config.yaml
n_layer: 8
d_model: 96
n_head: 3
n_kv_head: 3
head_dim: 32
d_mlp: 384
vocab_size: 2048
activation: "squared_relu"
norm: "layernorm"
norm_place: "pre"
norm_eps: 1e-06
positions: "rope"
rope_base: 49800.0
rope_fraction: 1.0
qk_norm: true
attn_scale: 0.198
bias: "none"
tie_embeddings: true
parallel_block: false
extras: ["some layers without attention", "local attention windows", "shifted keys", "gated attention", "exclusive self-attention", "value embeddings", "hashed n-gram embeddings", "an embedding shortcut", "skips across layers", "capped logits"]
init: "normal"
init_std_qkv: 0.051
init_std_o: 0.0128
init_std_up: 0.051
init_std_down: 0.00639
optimizer: "adam_variant"
lr: 0.00327
lr_mult_up: 0.935
beta1: 0.95
beta2: 0.98
lr_head: 0.00785
warmup_steps: 546
schedule: "wsd"
decay_fraction: 0.782
decay_shape: "linear"
final_lr_fraction: 0.05
batch_tokens: [16384, 32768, 49152]
seq_len: 512
doc_mask: true
train_tokens: 136900000
steps: 4475
dataset: "wikipedia_en"
Each number is 500 + 40 x the weight over its row's rms, rounded and kept within 0 to 999. Layers, rows and columns count from 0. Numbers have three digits each. The size before them is the row's rms in percent of the matrix's.

# layer 3 MLP down (transposed), 384x96, rms 0.0884, rows 294-366, columns 0-95
089:432462522526428546517536414538488519532439522564450486464507461482535500503438487519585514487493516485499447492479492530540470514507506565551438460480544518484410512531510494468546531572569438560524488510527494549519421478503483489504440516541503491519469442469521458558594536527480419485
104:568486496508490434492513561495498532518504561511511571483492530493546523470522536527481520502425469471436478546428557489456566499433560510451534445506449546519499484558545527511424483446527509473506508530587477466530540482519518494500445570472477450508492595432497491479484390489522453468
090:542522575487538429505468525529454537474477456485521505538441511534510487483483507496576527494468492437540432472474526465512515540517533476499466534452490530543590537559565454516396466581444530474489482455509547522448476522506473446438511534490594514510520484423435535463469494487568510480
101:506555475515490496486525553482471526540539578552471525504477519424505453439450394550496470485458440485496477514460468478550541473557497515568494507521463454469556453491458580468464515521468449463453551532457485494466480481612490483590516554463523512509522523536474457493550479527506497582
120:478505414556550590531511551478503584528493520488516461448463502518517541517509480455505546532564492450407445493445460431524470481504472470509476421500566492488558523494464432469519493504608527496395452494472525476527488523488492501488509521518511542409505495469507528557468483495525545539
088:489569500537490482469478501490518499550450484475511485531475587536453542499517519547513525505506488513463427500528505564500522478471531514513489517485501539455448493580516520505518543469526432482418496447402408514516555486510399498554576562509460454514497467572548486575450473462526480435
094:607494474466524473452491571485551507517492559466537497402495482547520499463567558492515468478504538493547566469545489493461441475441543523494484512475367560523517552461519527458509440529551471468433490536527556459480503445542537488447533492485573490523501493464495556460518522472505484479
120:448467464494549510534461495490500527461491543597523515502480545540484473538471564462490504495502484471473485529550532498535453402397559539512523451515543547452506564560506522469443515493428450508472501477520495483620510533536550495472476483485518537421415495457482523518453451493524555479
084:484553534498524456462448533497521457438541479487532432538524490493524492464636502496432511541448531514542507521496511524465483557477485488452534481432520519491496544575530444586479581492434489440472565515476543442502455523444569508503483470515530469546514487458484521457512505489458577443
110:517540535535503493451487514444530470494502493528500514477512459480525454593504455497510449488448454491510467531522533572583466537604457514458508466500539485527539441488470469488476525519518450510553523496547482464468458414565455399565580456518461541443472452538528523514486562433505517521
088:520473535500503522592488495501501531461484469508579483433386483563512438486514573474503525491434511434521441547506538506601497477519463494517466471583456472482539554484534526564486483433427478514463480504464555508485422505517513442581497457544501477554501529506508484528508517496561488507
098:563450471472499512547458534519476478561503428491512536524425527496508555430470502479559496512474541430513470515540553481571485513483490459493457493481451506554493472533565538473460492481498480553475534523573568448470479500462445493594491500454436490503461624445528497491551442477545536501
093:432540493501517540487540518494512463599553436508571518499475453520439505494524491512548512537434470524537446550440453537422487556470545546587505529474518503446506466433515525537498509494492480503507495490478404501498442412503420491532500438520518548520550487557476527516525506558475469437
080:463478461504562583533495513461502486554502504510498528420494475510531473533461466540493493519593489573527537480527505480426513578447461586569473470479578493449534530404491531480462537497512514505463511532522471473430491456465523407557509494455464476480534532540444511544468475564475504477
112:479530458558538469527477517471459466493518540487537526383516498494507479494508474462508543481533503509467499515501459490629538504437531630456460422513481453599477522450436500516562518514465515523416460509437519488487488510458538514506478477552525466516461493574521473473517488543533524488
107:526545453451524487503497502479488507553555468514502532411524507485390526443471463430494515461449562409508554507455541499527525541501503480424488520439601498534515503507553490562513441494536438449504518459541513466541460533508480486547509522583541468536491514479466543546482560528438506482
119:500490587472510434528466491543517462575494452493511510499460468514456474489450494470455468421495552480486560430505426513503553545467546521522524478465475437534457508573503476506548576474534599451567500524485485463454487481553548440541548506459457469492551489516444549479474587504497498494
100:512448523479585448454543474509566480425487442513503466438500511500533517462515470472513530540510496444543514454574485538442534486483561545426528498555535487501480464461512593412507549524538486452550537488521515457480515530469461458444482568459494488575518523440535441513468434535477530520
099:510518497507505426534505580468518469463479497525569487461480516461472479465506561522553535508465533485542576443505481438483500496401511573453509542449517476536485552565506444506545508430561546546426509515519508446576557402499514487537476553516446443517486492480553524511482455468496464517
081:479534480521613574491545451501522434498419492539499553544492505580495420535521522443493541546552502488451499522452460483521492467488493485494448484524457463496458457478596555501461482519513482563451513486548483549493498413515520494504496421499468486494567511505518522585441427526497470479
120:539476488460457500457472486542468580506525545576486482437515424505557548511494465497505497457521555498431518518555567518544455512501548473499506469502510426551551487429458443541511502566448521534492503492511459503519496546487466500527434476547469536424526413556469459441553430541500453526
102:476496512492584472578466533544494507487505495529454549492468424484509503518497573451478506547468457531518462488483464476512468440550550522558434464484423501542418520574438487552532488454484468513460552457514494541512441482497424503539535431569560493509499452570455496538512547468560480493
104:498506498443459429562444438463424474515504420572523518462484500460518525544474581544558530524516505532471441498466506443554502486512483578504480532483499506494479470582509474528446520541514538511498518446572496469466422525518450543478544548481423483422536510511501496540512488433566518546
082:471497448502553549477504533536503445487434540546474490504492526575551446530609502486458527490510502565455612483479527459466558523460485614516442431481500501494487507411505507451517486528493455453523503496488451546529444523488537538538527480416476456475485504528564486481470530531482505468
103:488608484462445498481462509490517472504534465571524534515482438566477526531529528476517607459488470483566518591463474472504430447531465458514550545430481522471490506424525502553485501520578494573517507446477439481534549488497493535489523488479468496442483453513498484445511576533457561510
073:478550487470565502499535562436431527599553552463459545428572552412414564513454476528499543466485520461472454561523457468464508483502511437518452509531525536493474529511472482530489518527478532543499512466522594482493549495471446529533418479564485514447513462498553489490516486477511484486
088:524552552382485471532480494465433575561613558477507470402452453461495610499511491496539473575394501479515519506487507525429491483479503464505509496463514507464460494504496535514516500448518507521465517499508484445431498513500505532510520535446486550537487491515487541498531590526485523486
119:526518496496506504534546516528535528518533438459494502475473497567481482526573525497584557599500474447491450471431512442551554531553474491467503489529433429451463488399527505513457412522480467469488429520536486481493555511542507514525496564523496394518496534429495543478507532505489547507
087:475509511517509466517467536501514482511521560498498526512511518556557500453571503507462500461506443487461420549490572479458496558507506568504545454539578461478493511545454503559418448523434511467453441529533522417469500479547558440537444552516555448481403488496498521481518563565485519472
096:439509435593489494454517517566568415483410434579481514592504515539515425575445533523431524500604500558459489471498486485453487494550475507479475490521525497478532536507538501440513550483523516485489474504523501519538468490452548503493507448510513448438528560519496444467459475501490503498
110:420484530469594571462442469524485480537464549538457457495473463544512501524507507519439485538486528504459507490496468517478577493544486482530458494477445523470509526570428481419545450562496489507497520457522473465479492509623510512468521530452557481521591453505511557467477470574520527439
097:485470517455492461512538524478463580568578532455552513314526454482544565566521479523546442487412515490524512504490529460511471494470555492495541455496546505499488490533499462510511467458436550449530533494505442473553513497458476447530487582522481486520511496519498481500471504529538461503
096:449489410433562539510488523448540553549476506505550552514548513489525488504539469442500527445504497481499445528476466488530543448523535566476496437554481454485483591472494448536549479587531505422450496474511484462578469512513513506502531515490483490519466459518605483423495521536530416516
100:471475498521478445487514513562537503552511531522514488434482469545476487475504508480598511458525494405508514455557519585495453485535504493521508590467434544479434470500584518510448527473489458485547489554589564387495501476528525523479443476487527514509474585493458474467490468511472443509
097:512545578462518517479538535483589571530491516436500517459537498494419483442501491498504531509546511529419541506545545508507500521510463530525532503517422437513455434516511458636542521524527531499514534442411460519448465514521478457490482412443531476508487483449530475474527532527464466498
104:463448618432519496447496506469537510500476524538563445549466547514510503479521445571533498490494491519581477487596562457432504556505480517546551504530520483527467467468490457515487476480456504496444486536501480468516450443417485509471489496515482566517493473471542509587528450440561574493
107:533523516506430530555459542490478530457502521492476553529511509482490486517456546491519473551421462490552511428480607478479543465465421512478506449514513400424573533495414577463455509481530438495549540458453569501504552511506485585486471520533491513460518518502487539488525477476540544521
079:507431551458487493486506501505504534444500476551501432488504456515526516548590479388460482518499605507544473493526512523492505528541535577422523524482469544437463498477530531507555471527602435460483524500563518476473472470470542426483483418474471458524479563490528485506543483498524556484
127:444439519498472538514535447545475454529526503426458525477491436479483454489490595476452496511460473484474488467592500534484471588442496517531478473494484515452517508511481554444515502469466523593499507497491477498547508488441460459518538521588565536456498459464557480605464570535555512486
108:540489536565456485511500604451489497529534564436504479523496558496491493503459544486433504502449451501492479424554507405536486517476525531504549536492478536440483577459527449541495462473543487594390472490481494528546536436477507530577483478532534527487449516474503505489442507531512485437
101:408485429502592513469495513515497523533500499506416556539523550438495442418473514437474544501481533480526509511542495556419521523426523469565544424459519499498519492486474501514455533539489436481526561538577457511534462465435488488516518546499512541454527530499560495556441450538480509494
099:438512475514474465493463527472491512473460522549519507559537519446563468466507527591477502505535422475494467573412482558407435485498459485479447491521519534542510479521557566528439572475520498589465483518486556507524468448483511464476490510494524499521491586500513443466491478484525519610
109:473523479529484463526549475467578473512530511491551522504511463414468437424551459470442557503540531531535543551451436472518462494514560483506459463429428491501563469440532526503519535466488563478496494452572490542506535508519554507387487515459493490503470545514466528480509490601494465553
108:479412496491540452413479514540375500470517534468499574475542499451489461525511513510481513559479478475496531574493533445486511483540463492439493505542456467516522450515497483444512482435512505472522489569550574511542513518562440440509534549509522503459555434539499555480445475485575550541
091:559511521480505498497539530442487545617521559460519485451553523485477514526509462465544491528433460408481469576385542498365476548523543494481503498497530549436519463517534514456474564461504480471485498515563503482578529523484491486540491494496522500515492494473472445523520491548503435489
098:514530474501531514486563520502446574638549500480467593470536504463439513514482485497580544503409535418427485551480474525480401469477533451535538476510521466466506482561492523524492478451526544524557492511515547441477503455489474453532469492538501470480529526434476508516503512524453462488
109:590422505415593468501520488530450507498491526441508507521541533513480559512423510472470493434532520442488500528525560527555460497516475518504530454437521473424548483531540529528476488529492520454523483510562514528432524473586480489526433495520435483472491468534437524487471584441443527498
113:433567447507495478446546452513467454510565455571378504512534479483515477560507501527494416506462456425549433450533508530455547531500504526584487531528497504446505546513598505476446501516524496482511457499528538498427559468472485531483481544500504484552538489437473518525568533519514513511
122:531468457489475449474511518458581501509542468498525526561507502533497446457518511529586470471620480477542469505542486480431563473412487456503523497470491534420438560437533480542490491414545474533448514540519537525523490484486568476446488486427508525518587519449505469524521534506511467506
089:518533489502465566469501491530484512527527504428488549544478465434484502557518462502510527488483484486491435566500453457494426492458550409525508604482517505543593551563487446497514455466540560533475529499535586491493544543482444457395442495544514485499466513540483505436511491491465522539
095:544486487520560536512485580487512443508551429528523441497487522469480438444474499498458538452552465533429520512501499526490528509476590503516461540446507447488520554557471500498408499539446504533511543512551484523503514578498413526493496475477533519442468604428522482530474541530417496461
113:479491520477562524493594477510503523511468467494541569460494487538462453501465545421553527491481489494548501502547463517508483523473516520488489545425465567464441530453522565462558500506511484446523543546568447521551425526436548512546548542487487405534471497448475484499424465426528552527
099:489475545474514437516487469487547475572519420476511507542571478436569513458473469420514527495473503492496559558396440496558463464537525555488486464450487510514557549544498538481467497546492464507529451471460469462556474494458435503535439586532437527489494523552533512522526455485554549524
085:583493503475531549444349504514465527435524502550521426509471516492502403460494544535511446499512538487517527516566499508500476445481534485472528530551482509505474469526492528449452490544550516506492470481456549517471551442565468531498540494527489540589480501413494547537488450566535524483
113:450441535486546534470484498518484521531519487515480577458520501478483535488519509516426540475521559418448435507485498475493520486551485511552536518500536536405555475481479593571473560487521517464510455473510518499518500576540395555545476507503440400451450552491471500541500554469477467524
095:496462563533473522537485489582504516550516501457480509420467552482395485467523498462507574482452555480494500499478476444537521450542460462443551455529533463477453396536502537558507493516551523555429532460501562551505465473495473496583491518472486478499525448485523520492450533548518471588
117:424447444499547519543468451478460513582499515550465478482472615479587518535554528455490536426464451510518439558458569461430524459511546509531460485482526485517495451464456492510542552496511504553467522459486446444565494512473545499521516513539457524504506529569554516501445520443487496467
092:468458522534432465547533511522532457542509492467486542516467494386498503488496500551497547581456518507454473479513485473441533530544598459448520517508497473465543438517487466556482520505492452539506430471494591482501581504461481455554391500544526532483524426531454541499508520566512520509
119:566548512516504513562486478476516478528517548500589441482494481490501511439488488541539453423490571567483541566640488466531492481513507534531460444432537537462537508558461485448468434438434461470535561478450457467539471504521482451532508448535473515491479522540519476494485446492494509465
096:538428456476582488495396458501545438510464435497517509478521458536483520553555492544509554537484543491492530507451465491478474458564490452529571562495526587493489475411559516503454546464516508509475445526480546539474548490521495484482525532453524434448554457497473582490535455501550468512
104:545523535525485523512535563518466482506503491482536522445520551455482476478475543508500498541535483475499446446501515591529518398449553481476441473505461476458474457472545528551499502434605526453508469485545533526569517471479575475453507494563519462569451541502404475453551513472468491433
104:419506448477469523513568478463517486510525569508512572494501518483498485451505531473510468476456426503467429480502545554471570564504549451457429476486536502472544541496515509481485473545471473521536515520554443512483491468474490467547498452521540487490542420485462638505557581545520556448
102:515420520464489455497509471503472470458475505470495526463503421493441487488510575559558496465549567460517485544574500465499520517512542442431492523558508595561478491470515484447541544571509455454526480513510556496478433447502426508432475480468514456519542547535543505531464596517508474546
100:515471524448515455498525516486486498514525536462478414527475518539499457527571543484561481533443447563550464523458455520504492487443551470475427437520480461531511416443511528444478535507510549452519545479517482496594512522475465491532548573543525522545500526444510461423523533512460615493
126:491518546546523478477466493510530521409482504533518504545453485468528497469508486542492515495518562509599509537531477545518436447528560506422576465451401545511442519485483472482553503532484510499458547560506489463548484455553420495510532486473511503512513538407515547524375486461467490480
072:513451438606538549439530499521554436478407439545498550581556529516505362473461516484435492489578506538445512467541529481442447512504481483486537539472495467532529518428531506499538494489515537498510463497479518509589518486492507494448497469512518533511504532466544517521462524474447494526
099:552411535473460419559469497414487526556603565511528467377457428469585536510498545486539472534456519511486459485541504444505482464533540444485524511494448491539462504473492458483510462473517535523500514513458508524479586495490501511501478542597507527550504462532525477494475484479515527508
117:441507571415531475532510571489523536493461447473542504490493454516521556510433476496426441471535541476504530429507490504498571424459512448519582473518512584454483533510553569542473515484564484494476535509552514499521488480561519489553498540502508494448509567483519489403473569456485502541
102:442513534516460511529456520570451475501446532614404558545480507489479461483569535479532460458526523428500436543493588518537556517491463512565507453482506454473521540475438494513474559544469582439508497517503531447507462481521501479464531497505467475505470548479557529513470536433502432494
086:525532566496466519482545545465527476552482480542448543485488516498485459485461434504576514424455446430499452476488472514537491579521511451455521494468473471524497564509508535527464484494554507472464531442435515490546546497471485487439466547520512515558487659419499554542509501538531471520
095:459468462537507504516520469463492559541562501498566550476547527496446528439551482579489502452558538492425479460468554471451545486461496587538532429522463459508437502445534479594470463528505483454474557460508460510459524500546495472444511458545514496498535579510531488406479495457541479483
080:515605483426510544478531520417546598530541525443566508446458474469470512458438486433507460532477501432535445497449496497532438488455491466587499514547444503494543540487503558538493510533550543503509514511497559511408464522520492441480519480498526528499539544466557536491484522475488454541
091:529502554464523404510446508547554469482549454522550493460408479475564554403499500507527473590448488439530584479530521534500540514458470526503522438499506538469503494502519453487509470491505450517450489464487485480463519540571509510504534547418510552566515498522488520423460550497429519534
# layer 3 MLP up, 384x96, rms 0.0884, rows 295-366, columns 0-95
106:524514543501458495556566506449569450463503594471547527498495471445499585556490497546450465437492504496526535551464524518521559451474495507471510519497444492451562502489510569462519488548523467456527557490387488497499457558469504583465525520449407515560466447510500493509516495436503510510
084:515494473556471573502553508534546519506524588492495471516535439477499499500581517459473418528483538510419554527495518580474476430466446469522531501547509476465423478474485523466586456421533466478508520538471431455506507440465510532478499499498434401532527527552516468524523513516455479539
095:615525545514498470508495477549506528507530472483558471506463502488540509531451469444466559471466447462568461558510560530568516473547482452461490539516443486535541465519502488401514517518413481512567542536420522483557438485460457533421493517489510474529435525456514467534465473501473555519
120:495483483496549486546502515471525453501488581493452472499510541496537505548537521434476515505452516450469480456455486475525495564492525473487501554487543383470534501434478482426545552496516547497510452508469427461446489543470570514443608530523440567450513502445540460569469511560496500543
092:539470480502600496536475512488559444511527495504431501452475502517518532473487480452505496476507453454509484404513503453490440603471507430564471530471464510458548497515569517479549564449427481554538408462545503540555538483523512535463451512539493507516502457519512519539513517510388515513
090:462561494528538471417489478486588473428495420470469517471533500508458500483525521575539530504432442496515577537475468455509489468438490524511448549536518494505536468469424551506554514544452504514551474480485496582520467478540444575502558479547479473516489482470502521558512600441500467470
118:431470463530479530521543476486495509491525498486433500536428547489470503561503492471579521553412432544492501542492551491483477492470495472584570503561514520480556540535488561521497503449490502437560502438497454506518514503486558534451572498583542463498511419471536505541428487412506524517
085:496502457510451542481510499493496465454464453524460536532468565485434521590483401431560551484454444502523466489469515487512483492576565507508544519485493511526478467468534506515514463535431464537571525456407467483439570501417530596492528479538440538517510469474509543536512547529503505495
109:510508469552512475510491468540637503452514446436474514515544466500546523491456516523471496546429411510541457543505464502558572503513468493489509475537540466506503522505490467417442498552445439472521554517514454457511373495546485537486458539463534510540472551481553487525512478548505549526
093:624530512485500442546509470468534518482467543522513477455565581453512482566504499488575457472511522489458566453516479532534529550557535454523523556456449510565527481426468478465539500566465450526485474505454503503541470469484465472541476518488490453418535520569484497586538487460486456469
108:553461424457455460511506489517476451463484478468483542507524526512436528468494468546541478452489450480444563558467479459532562501482379504472506525562518542508546522492528496426586600482521487535502511459520489555474453555497494501509489566581462477508567463471510489539485555429488514472
092:455526465557473531548493537566502560521508436418371518534453473478485505430488564533521575439498429492450465528543498486508494478462510433530475443542555471549550483510441472501489553474473551476500468457486520556488504545516461565444509453502498445515526501507487480571514497477550487465
086:537524507494535448495509480562442411533488442499496551465510573552551469592500513492495513508499452464504457484497488533494559573444508514521503485539498479537521471498402461502487517570420469464527585506482534457493494580423541472496565540497449472556520467503563468461503455447532524485
121:541458589479519535470482484458571550518476553484469527509494547452420557602486438479480507447531471463448584531471537448512538524559503516534556489509597434523517531486470485464521496518428503450493502489516451502459535499428547520472526489479535399497518472505513492537504559532468487485
102:551479492486497461541482453538560449507514521545498546555508484494488514504493442434553587519446473447550542475529501540500521498490558482493592492494508470516511508512513450459495622501503520434548461465474481484529493530445526520471507462546397438434479513502451426538486515490508502391
114:539516481509518423487555429442541491501505571513472485503518557466549562507488448517447542473552505479480524473513547516559506451474461480478593469470476528568559513430417452478410490489449536494503530532434499479448475465513532497510515527503526588456591516554550453521486507484467510514
100:472508524437494506494507516539582553538530514496510569464517599482514520484454504513549562533556486484428505442443516517536473564474495477542497539543477461497435443462433463528536560521458496539588495480530426509492440459527513460471525510500428442428573450467548497487494536500545490501
101:442482539506443537520551526473468583443517454527535510519522523532398507504475567482488502529449448555509495493484566505522492484436427502583437578530454520520485544446566446451518469460470505466449503523481525548478416498461480592505481526481542459523490559446539506527484486478524495521
079:453507513542493461459458531523479513500595494489456505497526453533472527521522496463470439572518412506481497501463505496482473430495552436508469478534514517550502469569477465518553502560454549577473513428543459572505485528421475517470622492526458491497554474543551507485491529432515428493
115:564501522506499507505551485520539546523457496509506502492496451563560542469470469450558487541490483584497473467515563444504468441462487488533524570593530459473548467584459504457523551533466574466421483420424443510488499440464566514485429485520508513464526475496492495552427521498530508501
106:474537609536533471541505477486558481493529529555449584512529494600449508529448497390522567519502525513447476398518514444528515478469453453522479530564483511536534475518475478451480462498497473518483534514451534501596502457506477499505545436494496491492563497489483441506450440536474501478
101:485563598471519511541448494534553556524490519483504522525557485532519465486493495391508528519475483529473467474449497478573569496507466409486466535622497506504467480528474488465576562451495508515428486493466503516545475512447518567466521504502469455497454497432491509542444451455456554537
089:609505596496510504461495459554585542559482484485525651488439523469482490484518494491477468503476449488474445496497518474534472426508441510538470523516501534516512500484438508497445510480505537432495485528460506458500553503537477461531560497547480476609490466517448417478528474485489484501
100:538544514531477537490501450545467483447548574529502492521463486586438483468512469466543537501520496540510534391548508493501560496531392408496574517498463511537517451513500536500433520504497523528504561498517456502536496449536534496525513468549455493468489568536487447468479567484500449395
075:483503584539468513524426418542486458433502472559503498528464438496554471464469519497518486558421521519476513424466544551534593497444449513510534456500492481496466554419548556419545525430511487483573438482503468492497502476484601483488504528501507497520535530490523457515528532536531526499
087:527464530432574481492470529452466494419549565469493465500432462520494605506541476456574472493488482474554490518542501469504519523496531485471533497477460498568453408473490458538494512566525520522530456443471563572506480506535518533511460458464477475442440424416557537542520488522487507494
113:502455470537555504456512426465465511469548471480504525505458613466534540485493456501488490605486471486481457414447487464570528469485473503544458549479564454469511465518463507495475466468494465459486435517509465475496542472529573519420544525491580508509466598465550502545531495512477560475
084:619470543504462515541576511496515521472478503453501470561530516571510541547455481501503437464520421571458526443557522489474541498485451534498516597495512538525504546447409534517536471465435480487508500464514457530492472514544489472415501489469444499429519458553474521520503512481430541485
092:540455546455554543573520417379466556391490490529455525556460534500500566497462470499567543420487539523538466547470460428505551496477497541491521501466500500475514464456477494512483507561511511516552486428471551532511529478541525484494472477475507518485513502431557466567507457537525520510
103:505508488473431456519572430520571493464509477518490572532445497496527470446469461477492554545519508536595532541509522501510551499387468485520524469470497537482508419472445564458478487593448508530494563494513480547521475520467478507490470560499531447544509442522554499481479440522418450510
090:551422517477482567501500510469465526472469456481497569479568513483577509532450490469439487482525419497531449514476506455484508515441545416512464639586455519544499438517498520529482556525535540546492482516499553482468561459533513498460499549542450533480484517448544474521553479527543494494
088:530532439571417477484530452500504545519562499545467467529503522554546515447466508583519442507530432528531531427492563547528576541502526548493545462493571472564445461492487441522563449557481494502485471503455478525518514477455461474437501480473484509498541514497524399484522521495489430442
098:483449535525506411570510495534532430461532500447440557591486458516506484460491473494563589510512435480458532491512480570505468591519458432546545564491445482539453481450490531521546538472441510502528439490510531489499534503489532577468453478504566482468499479457560481506478543469464491510
100:502477550488497422500484481565446528520494509503538513513440468572493497533468497516468475480542484572512434552525525534562545481514476481476538472501491495500487524537488447506539473477425558497512412552474478460508481533467500506497545480527411500535635451484611409499458540519494463488
111:518469564530461552456527534581477616519516474465482555507426467486513460521447475479468538523505455535573473501477558522504537497472431502521452495525515406561487464479520554494478560510453523462508420498469518534470531508543522506473509483541432514507496472555525473455507522544439526393
101:534554449509455493436502471545536462489557494531537455421475495543467477544489494484552510480503512509559437519486595517493577498510474513475519563529491441500491446554467553415495500534492542548523498472393474464458512514457485601522526545556501519508566511452521484483437542467488526436
083:502495492528478493508558448532505565416464451448441449578501476494436454545502484452483513581526468461553482513509541529502490459477470530493532523487554497539522511504497493429552522567499467427492517537497523486386436539513550525552465538482506546582561434484470511562531514510491491438
126:458565524493525547494499504502514505483486517493512515478550475576450546455505491474541520561522476524492531419446514496538491493465537469497611509552585455579535499449457542438471470460460546430524454529474504553480532429508505498453487507618485495482530537452529486495475547443508467426
101:458496541481529421458519505473491460506497498475491541582490446475566494500461499538441533521499434481527505447462493497503459552437436460581513492520467509540560440527541564528470545480432475474591515479487407579490483525481501493475529516500447504465517483544590498564534505532439555482
099:492463497577502431528589513523525464484546565563414530507422592483536470563455470481467447541529438456520485532519500493465458540486529482515490478511533501588454433477513473537529531536475529489440504443505439543446457558487525545509516552517511479532523515506541475505452534504495455424
088:564502447525466494476500463441525499501564515542470495497528467526466492581452524496499517480469524454424530527447512490437522508453439549528589536553504496462585460555481476399501459492420478546506543475434512585490434515501540462488554512507504497483549541495527423503495524527525440530
114:499515455518507485481519500518549562525515539467542499510546462504510521528476485475552454549511423565443503437489480471576512512454496453512491539540493470570477480508442445506508470502416535527565540520507491491451508532481641477477496515472501465492559404496509473547484464569435408523
112:551456491506486517524512513572515511461514468488482532533467565571537522497435541519544433488445480510542458557512548476499511469508509480497523556577487387518519434534475612484467449430477485463505565526517484509487479563406547564482479478515472525520526462423441487487468463512481518518
087:461488450556570408499435499477467496462512560534481543552484495485510513482519542546547571525508486566478536518527600569501538487486472517489498471479527453504502462538555481477478618522498535418468416507511528526542484456472509512526476451483505463447480465501534493532404491509473549435
092:487584484516473510504516496484532562525521449498531557541505521447499501573433468506489526473510495442545438560481504503493480533560540431456474550489476550467545611541482511548412514575522581399453511479516507496479496533471511516435493475542562490513472520502509474476524464468470493414
109:522571440409515514456522477506578477495545489474575556537521551417492584534443549490447485449548469495509476544498479516530504484488525406463550588521490537445503478580488518485484535507482584473439510503517506538475478513468492534479445488540519454448457442534523465520493516473543511462
117:454533580534434478473563509472501443489539455498444488511484475494499515440515528524520453462551521504455458490504531524517532456541484511485483481509547506535607458447536555431493524448491530546461530463448453578401462560482482558516533532557518504536528473455530477571550451509511505424
121:522507520504431497510534434471520463488524470511410537498522550516501536606472479475538459587471460510466497467470584425518567480487476504483557513533555468544456486529540465515456578533493478416490442513498499532478526540492430528508531511587507463520546476524539507500521525416499472430
097:549428464500498471539501485523451504475501474451466524542530524537448560498502556511460514562524451504502595478418618506513465490475503508527487425479515444504513485485509590508493568570527501474521498557449511470536489450595441500457576476476465496440513487474479499547503529513446460546
091:530462528572496475570517519512512499502544520491401517477492539479563474456434406471491495507555444534487477538541469541457502546467494488507512513512555506484473478475435491430444472486400518590509523508459410563495464558474476517500519474531445483533460552517491498542465601501510535522
109:526518494472506456458551516398469514474525476469504517486499517552493489465445485558524561571442395495464499493462487560502486502531476509521526586593525562615565444528484526437537465485514534448460488449491491474488466528446524477487534560551502435496495518514503515528529474440501551484
099:527537495508533505480503520529490485513554478387498484510466488545515489470495506506480528522435485525521490497449562495556476434560510486424514545575516490511462514504419530485498433498424576494476561490454540593557460495511507489424496487606431444476507513460504499452502543442467557500
088:487498532555476479470423515512533485477531544436510503543481461492442476534515471547460534522474499511502452511502537474511441466480479494519550457447472528479539435365541466515527444546475525461453412546528464549545510514530527626456493508555543504538564562504529496455516498504440472487
119:499465567517448420465497448513502528519471534509477515500487528476521495522433449520527435558541475525480562488513540453557501485464479486570513461522563508573520470470430602469532527588532531483528534428492481549487470492421460500476522522552511460478580492496423514538521461512450433506
104:485535530573504481546463489467556445513475517423456472492495519478494505512521544466420481564528463517522472491481514442540483534407502446529491536469552509459511536454485489515466515520479541469543541552459510524490445566458474501444547553595552471480539455457604486471491521580485421485
118:479496514553540547498443486524537549412475546504487479540492518482542560499521452455514486502504456500486538508437514556506494546575496432492512532571594485526520495453449453447544496435551516454489461466423493512511484548523522533410494521550477568421527559471474502471449495437489437504
104:462519487546475445566541497523504517493490523439416445539546523528519532461507539485488537518541516467596491465446505445533466564466430381500460479507508439498514510488512512508486503469555499464531555519447522544551456518551467496489511479543479506499572403514535469463546523541496405540
116:537546479551472466547456361553528501439509481411497503487457528499542540455409461496582522543489519533514501510508504477503528522467509519529441531522516460508525460451501492485475482513502519483556503523427467530559430553462448491421578555522464505499504513491558467544489551441521480539
096:488502494561508476499521472481531437530487445432444518530580464543455552454496481499517493557505524552522534571475457468476520548536452474609484476517506493518493493545472536494538497482410550482458572485502515533509533532490548450424475592474457489535504424482513527479558431491545460440
104:506460467475537529601539414551508505471577485488509544491511522549508512520531534510532557452528516500538445488442442497484470465536472488495519500547542537523473469485471453520515511465464489486499433472495439468487469541433560562404553532575447516504478536578454439502508498539492398529
105:520491526472495515542507497534555476536459488428483546542515532545497499512510518450574459507474428532440532506472470497519476547532476485488524514528496543581552497490436444492507559448421521506478504458535507489558425424552478567474462473497448542447531422503550511441494592488518529412
101:478508512525559540533483465527538463460515586455472551567462470577480519515491493484411495529488521447464494517496481530527578523461536466464426441516563540496526550493516495532475590463490465540460525490457527536475403443497485593468485551487471510518548517461527464483504571468447458458
098:539487419463502412502455495428491491463512434518541571465527538511484458500473523497507517477472436525426559469477485497519492540496524527577439544569458480528515520526521563472494450502532555535505481455551510505496460546501461542419407552513485492487579528540480517575548560498456471521
126:524550488550526479484533505430587438482601468421513462511532551520503497511418479483518487449557482532473535515499574540509529447544537463453600497509441493541523455437468506464490506531482494523486471526445462503498497456518486474441457568471541507512499524574508470541470580451473494444
073:433492539508514388492455525518562536573543509478572493438479533490457576533489491508480484562464471450538432429537524558463484457544477430498440548481455533568524524468493554544499449510478500465464558521547460539531515556484489535451511508510542517452513529497495532484532520412494453494
097:484453536468434516519524494459536495538475461467497511459552520504469485537380453417479466402542522548490498451446490453504499511549533456512483607518469494603495520529560547537552520526503584522482476468510528487451538535450523478469467534535506534498604481487516475516476485480476479492
114:582544479491547442582475538446488520458537480417473515521517486543495465512447544485539520503484504482496524544500487475522537536379468473456543523554555479467502444500544489439497487522519505506517525473491505557555483529516526490438612453516537528475503489479522427497423510436420439502
099:532524567526475527539496487489520480491607485494450468502491500528454489489491546504466499483502412534428461455396518426548532555517508503514493464588507505493485520476474501456426500516466523441436534540468499491588488462474491540501528495512489525500559400454499504521616513489528557524
087:457504448514485490544540477502461450514486572475507495501553582475564514530520508539531477535501410501486543521441495592485538426450403490549496482498479503488549507446494522525573567455457540517534443493473481565510402524531480476538540493521406472468489467522475478546516497558512478463
089:518581498499505489533492475450498534507574484538497514492520510577460459557497512524497469454513484483418479480479491477486505509530465530476612492569594520534481478528464487528480497554483529510450517484414509508457472434452449514407563441498560525488540551454506416491458548464521434476
082:464511455527567504498454527519568469477503520506440547534514509509438490556520493465481512536511450472495584432475528432471492523475495562513506506527463463523523452463433528513563515541524479565536545562478493572534436529503510525500576509494476490442629475471541487521493430475471405497
088:501504477485568490542561515407492527465555560518382571530478565500466588452493506460540546393564463478490531508519490506478511465497509521479482510467502444512526466447509459489466515542522502528514550427461533601535475508535445498538526522498497445471469508431514515501482505466482436510